From a checkpoint of a small transformer trained on Wikipedia.
Size: 17 layers, 6 heads of 32 (2 for keys and values), MLP 256 SwiGLU, vocabulary 2048, 4.97M parameters.
Architecture: rotary positions, untied embeddings.
Training: a variant of SOAP for these matrices, 242M tokens, 3707 steps.
Each number is 128 + 32 x the weight over its row's rms, rounded and kept within 0 to 255. Layers, rows and columns count from 0. Numbers have three digits each. The size before them is the row's rms in percent of the matrix's.

# layer 13 MLP down (transposed), 256x192, rms 0.248, rows 32-54, columns 96-191
096:053131135168087115132130182121094142121072091135155138186117153129122134133137140152164144126128113141099170106138108124172122123143086169099189120057124131114062114152124120150157158181145107106094159089090072185138083139170107108121121127179063083191124108150105159104119140166130127086
100:101085093087106139150160178116110125101095154125118130131150140122102089135150092142148115155139148097152176125051067221135118139143137148129111163123087160187145160116071096083177162109082123147175123109140143118127111093148051122119087111169120142101130151152162117108105157117111137145
094:039123124077128155124166174142153125103086116118165120137145087176135140148154189131130093112115108139067139092122172100128119152149212118152106086097214142136114138106121113071122111080140145139121207103112063113157137124056088089126110084139140159165100093131132052126105158174158098093
099:141102151158097132144117079152103097128134150115175163110158128095190114139161071091082179076138157089192079151174134081120125100106184235119158099138127140112137164152129127077153151089152146093112149083103152102138177108160156148065139185150140144136106153106118126128108096139154114139
100:142101105061121088148165099074073164122123151162129122117147131049192117208149146143158102218115139147143033109097139102098120121126125112093146138145115157133133155118126105121154107150169091148182096084138128137100093088135113138149181110104170137115136079133153154145113203158175130079
095:159062129153126117152113065083082131084106186131085082117099123119075052163118095118149155099153078075123135084123179145139148151170096118176089106179115109113145119114105167160114104136128138161126099156102146158142167136105086144123139130125103133167136196127102128119118180089135112137
101:118101093177119117099150144127165095079122084203138089166138038157171065172149091103081150131152134166093119096136147119120149124107166113113135157130160082109150090143167097108149146115098114115149096162112128107185098089081132117156138181112126132205117145157180089107158114147138115081
097:166183125204091172113130117091051114141125119128144115142136174159088135142130130151117097171114132142147066130109142113115110127133128141170167122129113095114155193115060179170153120085200122162148121127131121141116175092178104124070158123141162180152095147155156131138079141141161139074
105:133179115134129195179101135134105160139128105130082144096159115116150117133129081129131122110080109128147044113142068099168142140133201139145122096136155115180111103095110127087131111108086122078071131128140195101150156128137117105165189098111122135117117156135128096158157141094204080159
093:138204132145129103092148131143143158089124071064124110126118063180127102170127110072133114078128105145063084126118127160097106085142126196158185110176143178098157070067145137110123086121094143100129158178151142094150095150122110107094112128139162081087108102138170193122142136086196147078
104:121154126137142091123178152087138115100153109080065189094163161098109111123148114161067090098166095144176064147088133133118136111152118155168140155161182116166089086114118136118188106145112109130146169115107114144117108134195129103189097105136124146134203055168142147113114145159113105125
096:127074140102073131117113096117097127076140119124114057077116173115174164198122126150127071178123191128110139181125104120159113172118128153102113099140162171090080095049118100105125135147115145098182151130075124146082110135160108131115156138139104108105140144122102222120183139078139166076
094:163136171105111076126113200089122138176189101105095113070133088206113106093138112094125127061194157139107182099170118157154113108164151121116139051145086181151071084119098080090205114129089114134158149147117141111127082100115125092117102087094154077127119095141121051119134136144106099123
099:114082129091098143116130115103073131119156099132100161214118150177077153137138162061092180186131095104084078078132104175194132108161103127099088150127171162083114133141115083172125143148102137094155148130129140147126170124098106159044089156159133144122129077090160146146088129208112141115
098:166169105155158114120111162093124142131093125107099097116155128172086065124152065176124096081124143099102088168143106156092158085096167156146153132075132142095164117076115138092130125130150129146149098176108084099220200177158150157120111077168119089117144144128115064103151130027120132119
100:099186127211131099092128128111110140151151202141119155140068050104104131080141106126105115138142149170123146136090121175080115107156113107116144094180085156123098173109095121084089138139087113088171082125104127123077143140130153149225134108108137151151139119123165133090167119174130100114
096:076136108075160171137140155097186084083117212176121127147123155170149075102126040169096150184127156158111101138115156121197113114133128122132132124088121131160148136142149111117085109158147149091214150146096129163156150218170147153137137103139161135137185158116082158124156053147167108174
096:134106150056101184148147133117107116170083151125134131130153069143089171190177101118099114095107119170158090108172091080196095069154121154113175125185121083081127163111098090103111105147117120158098097168070103113088150128121173107116150117150126135141120171136091227091179167118135145092
101:112125098220110094145122118145082145151169108148158093147117084151071121093165137123149166113117146114086111073082096159118111123128131088067183176084106172086110124086120139142077115163208140173124115116160121116141091129144143175074147166113131119150094125142109132130135165171105163125
102:113157123196148140124099112114161164138084100166164103165145100155126117161114108101155073081084186129105070134180122105161220103151191154177127180091081130159132212098123116209080141129115084094154090144123105096116120142103071119145142168167167109117133143128146076172125095114108166168
110:107072158116144132159164157100110152097096143132138121139102158175155110111203176139138146119096136148154066111109108144104124085154171110125163132132156078122173100096117138096121128098096109129139156087149107151113146186188135087093106156124104136153134129128089193097166179114168125143
097:114115119134113190150093151107109140140102093105098127159218146131107150145140195143103143182119110133156080106142094191115169137103171105178119147110144195149112119141130133138082148144091134119131049105143073156157117143114118110070167089156121085105183115105093182113142180172164138048
102:090098173132155113159127195119124121139122131089111136135116095094116137157127095112096146087152132146151119101202067102084139122126142140028109144139073172125052191144134089114125154097074208121175169122160194164122091152132060106084122156119143123149184128087131152163088112118069094136
# layer 13 MLP gate, 256x192, rms 0.243, rows 33-55, columns 96-191
097:159065096148127150117155165135190157190066131122176106113102075034096110075127125124147094144154148126114136141146150097094133125078128163165070101114170138153128177083128110136124064144122118127134126105083175166119131134108148093177089127124107155168127135085111087093142142172146134168
087:127084065151112112118145145145106116187081125117104140084138147140123128098180150137138128196139156153101125094126107168152067066088209177132078134092117203208137121048167110124167123120107157108111122081144153090099071081099102122127172160098076092121174128150157099129075075167168119109
098:095145099130139054099041170107176089101166190036095094127055104132124185076206114153080160140116106142107123146074131119124119131149126084117169141138165150158146184098130174140100103128117139117101161083102123151125119109168190096159163101112080116105128105132071111189063130147164132069
100:149115115099077157143114092083121169104141173115096194160100129118115196154069182181210144076094130174146148154135136137057101157140133146152131137182168099100119094117131164076182053160209140140115120117154106189097082130112158098123157176102171184114119116135127105123125066101169091102
095:073091117141131065128142112140167076183073127069143120096192127075147160137135166095139122114152163155104117117088158077142128138184108118149111133130088130126124199109152112136117170147095121185187141103189170159163116157048128193153119116120161111193123106163145190179076096194152090117
101:157165135149102134065137130074080130160072138103133141149143119126130103147176134139137137116151146127184169167057118084093165167095163166147087171149160156122152139138185108136124114099086119109123184141117091111041088138195143175113173118090148156203078091143152121121185116090129136108
100:108131094185103163143146092165140168139150173115120132078193053154115070157151174103149168166050098153105148147200098121118124087093107155099164134131068097164116142129122156113106136082143135110043110085149146162171147091132114095116124145162168151153125146131120133098125084102131100122
101:131153129145127116121098154120158160117144094064124102185169090112214083141175105125153149122147122160172127156123121126142172123097106162089183102154167220107138164205199149113139125149166109110131161143157183167069117099121191113115160080107206151155166141116148140143172145076139124137
100:127130118034161161096136056113114082106153139131120118128188140117170151086075198099108116135107146126131121154178127137132118128176108129149196167096081132132106122132175129061117146116180148080093090186143156076135150084156152122130118141154132086085103108154127097172086124158077113154
107:118177107084112124168157111138056113131127111145202120181136089128142111097166114096150128154123114063055193170133156079140159173123169129118142107136171166160152120165233112124128142188109127119099124114056109194145078112131142171112137122132174087145119148142055109119146128082085111123
094:106137140143133092098203128162141084124131113170187160122158106178086154127129130124177163135163130097098120088102102088089122056135168138122088145186127131118189151118136164142143144116131105130129104096182173144110076162163095116140179124152148178151136121150066089100115095133120128154
097:061141117000122057169125100146113162179135092150143103187041140137185132093169163130125127155083160179129151145098132095126155120102115195090108134092133138143154169071089104074059149131084118138130102095139115164139159097109096117168094142082104150114128119117138149171096122140120166107
095:150169134112126083148141112110106131157121071161130082129090148108128135121110154190131182212154127113141126103104146155129126050141158161151056161192152113071179150085150136130107108129097086133152161096113111134112153188137197122154093093170151188177170156067152066164159155122128146065
099:137102139105127136076077092071117165157083104155190114160177124184107126127181106136124128099133065096111160117166106118153185194141159123132091071151140132131149147080142121108133127148172125178079110142087196118113123107111099141180133116142152141080150110191139131176179146091055151118
106:145141109135140114068053119142101169168111138121162169099133182106147180132161088189130119125151177128173182132111113155115086055162132154114141113103130096094153143092115117157232141136097169099182146118102175122121072143125156067096182150117172081137090116118108123176139176136102126146
097:158102073126133180108093082105174151096091098105147101086151135112126178135102098112128097159163144114104197126152131131059115104144100122079116154125111102177117125117138098132122126080134115105147135131103083185117177149119160143124063073121155127103095121120102171096109163140103166164
098:087137176115168137116112173157158172134165144214093199174125032128149138095085102206090109068161139126120111159108159074096165144159080123107198142075175153139115150140129144113118094162120137186116079156101128092106153126157199125133121107122169130128128110206144146108126146090080115104
094:122066122126110161067105182133162177103086060071144136147199128167112128170136130168137119090092115131087078159122130119164162107129183148114109140125124141155140077142110069123141056114175164123125104156112153159128090132160181095100056152147065138135101141084070168118058131098191146154
099:095112193146173133107110145130084152132069113119153111167169071130119124163123134151109080162156119138101118126121181142100099166160153129081156118131108090129129140118056136153133096132127133088093079080128077172175116147151095174149219159134091110173090086173147114100190134155159113103
101:052138106142114112147166122186116121135097192116093133081134103146146111162083124169131088181126157128130084084098124084140088090082140118126156124102069122122155132096117177166094122082105115096155116160157153181134172138163133089145101127120172096074150103098106128140161132127141175151
100:088163203191114125197166128092126171097159104077119110088122117106089078139113118149121141115088150194030093110101170114201089093090094153115115121141121089143138118135159145135123124094091167086160099128129116119128057086098123133186085173158158138123176146106141118125126123070142119102
116:132148132128139106144114190122165130121127159159194128128180148163196067118151145124134104114135085152133131142073165149145155139136156175151136184177183124124131108064136104084143153174159166144132103102139142140148121129142105105172118144139173119078151131126091111097109101118197188158
086:142116147145118173177092169117146158179153125096110132107127124118156091189137197129153093107139143121128035126153112071119180076100125117136179112147140087189181102091150207116125120152115097089112150095130111085128095134099083163119111184109174095149135166100114104156098046119135083129
# layer 13 MLP up, 256x192, rms 0.255, rows 33-54, columns 96-191
091:156108054138114164152136040098197114129093152163173118133125107078148133048151074154135078145131128099148099112167181117117187123141112179154111138136190096127146133165144114101078110120114103092055080151132104052156100132073114170138129124079119127094146110162083135135198083170130117108
091:100158147055124115170119130150145153167136081146125223114167073158185149121146138086158141145089086104105127108172145114069162153147110170119158139109165145162115079090105141170099139124101025143127142138107137137098157152162128130191141150161144113170098122160122131046132144151102129097
099:132134150103114118143170145130178067101078141176113106134114154081168124139097132133147120127106111119101147099119077069134114131142129140157100111105132171182163065136130139079135189133153118127074080150130147129114193157104117104123113149131143111130099180135120167067087096173108068157
099:187134054145132113082132041131135098140115073174137152177147155124137128161153113171126123126121177210134122134107118106119122180054170134152140161077174131104086098100139161065136123087151141147111062173121136121094209104098118097130128143092081197152172115143095070168109115079175123142
101:129149089107216126098136136160207132151104070160138097194202161153152165129125140101102146146122123148114128161185088117150162148123177137188106113148155153150147115159159137107102154142128143088107126070151158125118189144137128111147117147094153151140062033111163183165186106170109101110
105:110136079109151134078148131140041140101080130139095143083100079134162160084200116173143188073102114128158098175116137149128173119138105125097119147166185072125093073163137157107173129063164150133120127093105140175101128115120119131101122154116114147132122111091151138141159076163180165128
091:117159208134165183174141119122093163126107141129170147148143132149202141140148145136109179122086132169087129165117187109084105123149108130171069160166120139089131140166196127067107148106139151152124159168148062106118064100086129119126120123141130115153096179132156126119096180144135088095
106:168144155165150154104123134155031122137099173124108138143175115118121179106121125164100110134110133113123145080187156142157153148140181118122167145119106155123101115122176142119090147143143165124161119093154090114164134178102120193114140120133149097136121068135125124114105125143195078077
101:104167072135161082173126136127125109126122115140147118056156080129117138110122130109114096155102248107150155199113187093120105125110156104168101144124142077165128105068188195166121097106093146149156112127109175119191071106133140122133146135083077181108079122113114090137117128066146096170
103:094154111131120160184160098158076096151187093085176117156151114109057134164115171115090156117040155084173142175125119168139154097116130124122106125119125132165177151147145091105190123145159098181159088101113147116128139137087129187116111044101114160159139155129126124147064161076140144124
094:097121057069147151091180112105132165121158064178139099164113181126162162114100087099087077162129135158150152181069095099142132126143108124107118113110101107130162092136128136158141149152160205123117071054149116166067153119115097109140110138102175125123141137152124139175101146068076171124
105:123180124060136085129128155105127152141197124137185110103092111149162153075160140125175159167098141151166083117097156109178148102089111117120105166133165118122146096088148099131096121142159127129121123158097150090125170159098136127165186163096119079163080167054144113162113160113140146098
102:137075125122099120087175118160136116051064141089096099119070116060098184160144116150161165140076153111100121164106162124149118140150164146183063112176186158164080112125126159097075131150096121122141144126138101081127132130132131093121145161152075121117135097130111134110118135068147144114
100:191112053155107172169097114138174149100159140093105131161167136168151094098129161115085106139103162135122112085092097088109127080130139130058119146165149110078102143130181135075166133135070113147155151076149087138135115145090126153183078149075106105137151126043082140103161114142161140116
104:152153084204162184124143102099120113141119136166095119136133108144115177170150066150143205129074110103146157110129132127089099121101222112143092124129101123118086151141150077094127121137096106110157155112098148150095169155133206084106100097181193109116172155173143137031101096145158165061
096:162154110119154148046127157136118111110108182118156074141125153105107075113114151151113163138128177103118115126126123146166099110184092101130132169134089069131138147079096187092127132171139131134179130135153144083116104172157061138130212118204144157113145087162088132122115133136221145108
099:148088120095143103172053102141112175122124102040131106112180121156108109092096137148095133166134115130181174151180125134142113163153120075152144146117148111142098090142117092146132125107089116113109131175096092119122093190150179119151149102147148184117124152097092097169138132185155126077
098:109176085103151082143139107086120131139127175119176173041151147131189113106109113109134177127115135124171116147069094128142122161117145092112148118135149129095143148103163149085137135094119109135145224121158150104175122128093067203121160179179169151097131080144114201116087149133158138102
101:103111136182125075151140077129206136108104146088106119115145116126146119166073139114089166151124181175140145160107145145084161171107094049117127115176040140125128095145155180138056119140072118152090135125184105133170096130117127103123129156135154092147100172099092174135094167177089130188
110:135126091120124207133155183089171113118138051110125148159135124131150135125110167086129119113116111103095112146134190152111093116139140143078081144168089139108170142097144099080075151136150154162074114077141169136199124079168126144104134128113112112134121102103105193116088152123118129111
104:165136144208096125146162122096112092136109197124073171146114171172143166146143154159145201053109135131092072101148108185128150095105117141136093072096080118109140124124115108083116116131145084123114145140175186152094078132116137172135141107085133136176117113084119133112134102141140127100
110:148101162151166126105171098122162144201145092093136123131131132075124113151091147088098129147109086178094169097146112184142066160145156114133134100189090126099094138197131125108097134106143140041138101083130138068105142121141156131181130085071071140169153144135135150172148159096145052086